config.yaml
n_layer: 15
d_model: 64
norm_place: "pre"
norm_eps: 1e-06
positions: "learned+rope"
qk_norm: false
attn_scale: 0.125
beta2: 0.95
lr_head: 0.0148
decay_shape: "linear"
final_lr_fraction: 0.0
batch_tokens: 32768
steps: 3711
dataset: "wikipedia_en"
Each number is 128 + 24 x the weight over its row's rms, rounded and kept within 0 to 255. Layers, rows and columns count from 0. The size above them is the row's rms in percent of the matrix's.

# layer 9 MLP gate, 192x64, rms 0.232, rows 180-191, columns 0-63
size [ 97 106  93 104  93  99  91  99  98 105 106 104]
[[104 126 149 129 155 120 122 131 136 167 116  88  95 137 160 141 111 164  92 125 153 136  80 152 145 132 137 130 111 156 113 128 127 122 101 128 127 128 147 161 200 147 126 158 144 139 144  93 161 171 119 174 127 105 145 102 165 158 132 155 139 102 126 113]
 [144  92 150 127 115 136 124 151 151  91 127 124 116 110 143 157 101 135 140 128 104  80 127 131 131  95 111  72 146 134 117  95 150 174 135 176 102 134 119 111 132 145 123 106  90 147 118 104 107 158 139 205 159 150 107 108 118 134 139 150 117 122 154 143]
 [124 129 174 155 123 162 148 176 112 142 141  84 115 160 132 118 124 101  80 142 140  83 153 134 124 140 128 134 165 144 132 114  66 100 178 109 145 132 131 138 132 153 106 133 149 169 135 133  92 145 150 172 122 125 134 122 111 162 139 118 121 137 137  99]
 [ 92 135 143 103 118 129 144 111 142 141  85 116 125 143 130 111 113 117 162 149 168 105 142 105 170 144 114 143 130 132 116 193 147  89  94 157  82 147 151 120  66 126 106 121 169 104 144 152 119 134 127 105 112 155 128 150 135 117 150 137 124 115 158 163]
 [119 130 167 133  99 146 129 104 133 133 104 117 120 126 120 155 148 148  88 152 120 112  92 106  79 129 135  87 107 131  90 125 117 119 177 178 152 179 162 130 125 130  89 164 147 157 134 135 102 118 162 132 143 119  95 135 127 130 105  80 153 128 119 141]
 [129 165 138 122 172 137 115 103 171 119 153 105 132 129 147 148 139 114 132 157  96 152 115 107 138 139 132 169 123 118 167 128 118 119 136 135 141 135 189 110  79 138 106 113 142  90 111  62 153 142 126 160 146 101 150 146 120 131 108 152 140 168 158 112]
 [164 140 121 117 117 112  97  91 118 127  82 140  80 153 131 121 142 143 145 163 135 116 121 124 146 129 163 134 160 130 123  98 170 186 139 137  97 161 136 160 171 147 117 158 126 125 111 171 137 166 136 143 126 160 129 117 101 132 162 159  90 151 130 122]
 [145 105 144 137 153 150 128 148 132 144  88 140  69 116 102  86 158 157 153 145 105 156 116 122 137 129 112 145 154 155 138 150 125 154 142 141 139 139 130 101 136 173 114 126 160  85 104 121 130 143 129 165 108 140  73 154 118 106 165  91 132 146  83 131]
 [171 135 120 114 153 106 136 159 104 125 119 115 134 145 138 112 100 100 143  77 135 118 118 156  87 139 159 115 150 107 142  84 129  86 138 151 155 161 125 174 116 128 117 141 115  86 113 135  69 145 101 129 103 106 160 100 108 111 132 131 112 119 175 123]
 [114 118 109 134  91 123 111 113 117 102 169 142 115 152 132 131 124 132 136 127  99 111 126 152 148 147 109 148 102 171 137 159 121 107 123  82 115 117  93 100 107 131 149 154 160 129 165 131 157 135 151 149 144 176 111 126 151 141  96 114  53 119 101 171]
 [126 113 157 133  73  55 130 140 129 173 136 119 130 149 117 120 138 146 107 127  90 111 121 142 123 119 116 147 164 152 131 132 100 147 175 114 159 132 122 108 123 102 126 114  98 157 151 126 132 134 138 165 151  90 135 117 121 132 159 124  74 121  94 174]
 [126 136 133 159 137 110 131 130 108 149 102 137 120 151 139 123 171 134 110 109 175 106  86 125 105 133  90 114 139 115  41 149 113 101 165  99 110 117 110 142 137 113 117 150 135 109 119 102 110 133  93 158 138 110 105 103 160 173 126 112 128 158 154 146]]
# layer 9 MLP up, 192x64, rms 0.228, rows 180-191, columns 0-63
size [ 90 106  98  97 105 102  93 104 108 104  95  95]
[[ 92 133 156 138 160 127 140 167 137 170 121 112 166 145  92 141 154 103 126 117 117 129 126 131 141 126 150 105 105 179  95 133 146 112 147 172 149  86 161 145 131 163 105 115 139 108 142 146 147 137 120 182 135 146 102  90 127 133 129 158 118 164 138  87]
 [154 165 113 156 150 115 106 137 155 136 131 140 175 167 101 125 138 130 145 157 128 147 159 115 117 111 146 147 161 137 148 141 143 106 124 135 115 120  85 116 107 155 128 127 133 147  70 111 146 102 153 130 110 119 101 136 101  89 129 200 146 137  75 130]
 [125 108 139 150 122 118 139 125 160 101 119 160 145  99 144  94 100 143 130 136 136 108 103 188 116  89 119 139 136 138  98 152 111 157  97 140 144 134 100 146  71  82 139 134 111  73 146 127 136 156 104 134 118 105 102 152 146 150 115 156 144 109  78 118]
 [113 113 139 140 155 132 143 138 104  83 135  72  74 126 115 147 162 132 125 111  82 117  95 154 110 141 103 111 151 106 140 175 114 176 151 153 103 125 136 152 135  85 149  96 117 111 101 133 139 110 154 127 141  95 111 127 114 148 168 114 105 146 122 138]
 [109 116 155 145 136 141 135 113 127 168 144 108 183 146 111 146 142 127 145 153 136 137 115 107 128 121 116 119 156 148 113 117 126 108 151 128 119 126  99 122 136 151  61 125 104  72 120 135  84 120 146 133 111 127 165 164 111 168 184 119 181 124 135  98]
 [119 143 170  95 137 135 148 115 158 140 133 100 132 129 134  98 125 168 136  94 153 111  83 132 130 105 110 134 128 106 100 125  98 131 135  79 137 100 109 147 126 168 148 118 132 198 108 105 151 172 114  91  92 107 136 128 123 149 150 167 141 111 147 109]
 [143 149 121 138 128 126 112 139 112 106 135  60  91 152 132 105 140 108  82 135 129 171 140 147 119 127  97 156  97 119 132 149  95 124 130 152 155 129 130 116 143 164  72 131 142 128 162 128 150 133 138 127 172 140 152 167 113  69 123 125 156 118 126  93]
 [102 112 149 141 113 148 129 130 162 119 140  96 165 103 153 164  77 187 123 124 157 125 144 179 140 139 164 150 138 135 109 104 119 157 154 142  85 154  82 118 111 110 121 111 177 137 122 132 108  85 168 136 142 136 121 110 145 123 133 134 135 140 111 140]
 [115 174 104 133 203 126 109 140 154 143 113 105 137 121 134 185  98 125 169 107  80 136 134 141 106 122  67 133 149 155 132 115 126 104 133 118  88  94 118 116 122 116 147 126 113 129 130 118 150 130 119 121 122 121 161 144  94 121  97 127 117 145 104 169]
 [157 122 124 124 131 163 116 110  71 169 147 171 109 149 124 119 133 103 144 128 149 151 117 128 165 121  95 150 123 179  98 126 131  88 113  92 111 140 119 144 140 145 140 126 100 137 118 157 164 141 108  93 131  92  99 116 166 126 122 136 123 182 163 144]
 [104 129 118 156 134 127  82  80 118 146 123  94 115 108 112 128 156 131 104 111 119 152 119 115 144 164  90 127 134 132 104 117 121 173 134  98 119 145 135  91 121 196 142 117 153 114 145  85 150 118 122 130 107  73 166 104 162 126 127 148 148 161 147 116]
 [147 145 100 104  83 137 101 156 175 124 109 110 156  77  77 131 146 122 143 137 128 152 125 101 140 117 155  90 100 122 100 104 155 141 132 164 155 140 151 146 153 154 145 155 161 148 128 107 130 113 118 115 151 139 134  97 107 104  80 147 144 122 115  91]]
# layer 9 MLP down (transposed), 192x64, rms 0.178, rows 180-191, columns 0-63
size [ 90  96  92  99 107 105  98 103 106 107 100  96]
[[ 94 114  80 110 148 125 126 104 118 110  94 104 118 131 177 144 121  96 136 144 161  81 158 127 129 168 139 148 127 153 100 117  97 168 134  92  93 132 120 137 165  90 134 116 107 154 104 129 152 125 129 126 112 145 157 147 113 125 126 109 113 169  82  97]
 [121  78 107 138 130 116 170 128 123  98 102 108 147  97 120 160 112 104  93 119 131 102  80 173 146 117 150 115  94 110 126 120 114 141  87 125 150 175 130 130 143 115 149 123 113 122 147 156 165 100 108 164 140 159 146 142 115 183 143 104 103 135 115 136]
 [179 183 115 126 142 142 129 153 134 129 135  84 123 145  86 140 140 132  84 146 136  98 148 162 123 113 166 130 112 103 137 113  94 137 129 102  98 110 131 135 131  95 124 141 161 141 131 103 125  85 117 133 117  77 181  99 112 158 156 141 122 120 160 137]
 [168 132  67 134 147 112 123 138 141 116 121 155 138 105 125 144 140 146 114 148  84 164 139 110 158 150 138 105 120 145 137 139 142 140 150 108 144 106 128 111 119 149 125 160  94 167 174 107 113  92 137 149  82  90 170 170 165 134 102 120 140 144 134 158]
 [107  89  97 157 123 147  96  96 120 128 156 118 146 120 155 125 120 135 112 138 149 118 139 163 174 162 152 150 130 150 116  89 133 137 101  97  98 159  77 159 146 172 147 113 116 111 120 125 153 105 149 137 139 114 135 151 149 132 173 157 154 153 152  90]
 [ 75 108 103  92 101 103 152 151 155  99 163 134 117 138 132  85 108 114 114 167 135 115 178  93 150 165 134 127 114 109 100 153 100 132 144 151 106 128 157  97 130 140 126 138 117 115 138 141 108  74 118 163  88 156 154 139 105 124 126 102 131 116 139 137]
 [160 127 164 131 132 155 144 125  96 176 115 135 101 150 142 155 167 172 143 117  97 135  87 154 105 107 167 128 163 112 117 122 136 144 139 133 152 130 139 116 163  91 136 163 123 112 102 168 101 134 161 141 112 140  98 121 163 121 150 109 175 157 140 141]
 [139 119 132 124 104 103 100 130 135 153 126 120 119  78 132 143 126 135 105 112 144 149 117 117 171 127  84 159  90 151 126 124 116 145 135 149 138  91 107 111 133  80 103 118 129 134 119 136 168 141 135 171 190 173 127 118 118 104 153 104  71 142 134  93]
 [125 154 127 117 137  71 139 114 122  92 127 157 124 128 136 103 123 120 192 135 151 104 138 113 137 128 124  84 116 170 132 115 140 124  99 176 129 134 117 105 103 152 138 102 137 112  92  98 143 116 115 157 174 130 112 168 141 162 114 127 184 152 101 132]
 [101 149 163 118  63  95  95 120 133 163 124 146 130 180 116 113 134 141 133 137 126 122 122 154 101 105  89 113 118 124 127 134 103  91 113 145 110 141  81 120 172 116 152 117 117  80 136 132 172 133  69 121 132 160 118 139 118 128 117 133 138 147 117 159]
 [131 112 113  98 144 135 159 158 127  94 158 119 155 157 113 125 113 128 117  92 116 122 105 115 140 110 143  93 139  81 114 118 162 130  73  86 125 130 172 102 147 124 141  87 117 122 141 148 178 103 114  97 162 118 102 162 151 110 144 108  91 104 131 133]
 [148 120 131 142 138 169 130 111 193 108 157 151 109 130 103 110 119 133  75 137 137 142 107 181 126 133 141 150 113 120 110 113  93 129 149 136  82 124 145  97 122 130 120 110 132 149 177 121 127 117 117 166 104 111 130 111 160 112 111 185 133 103 159 155]]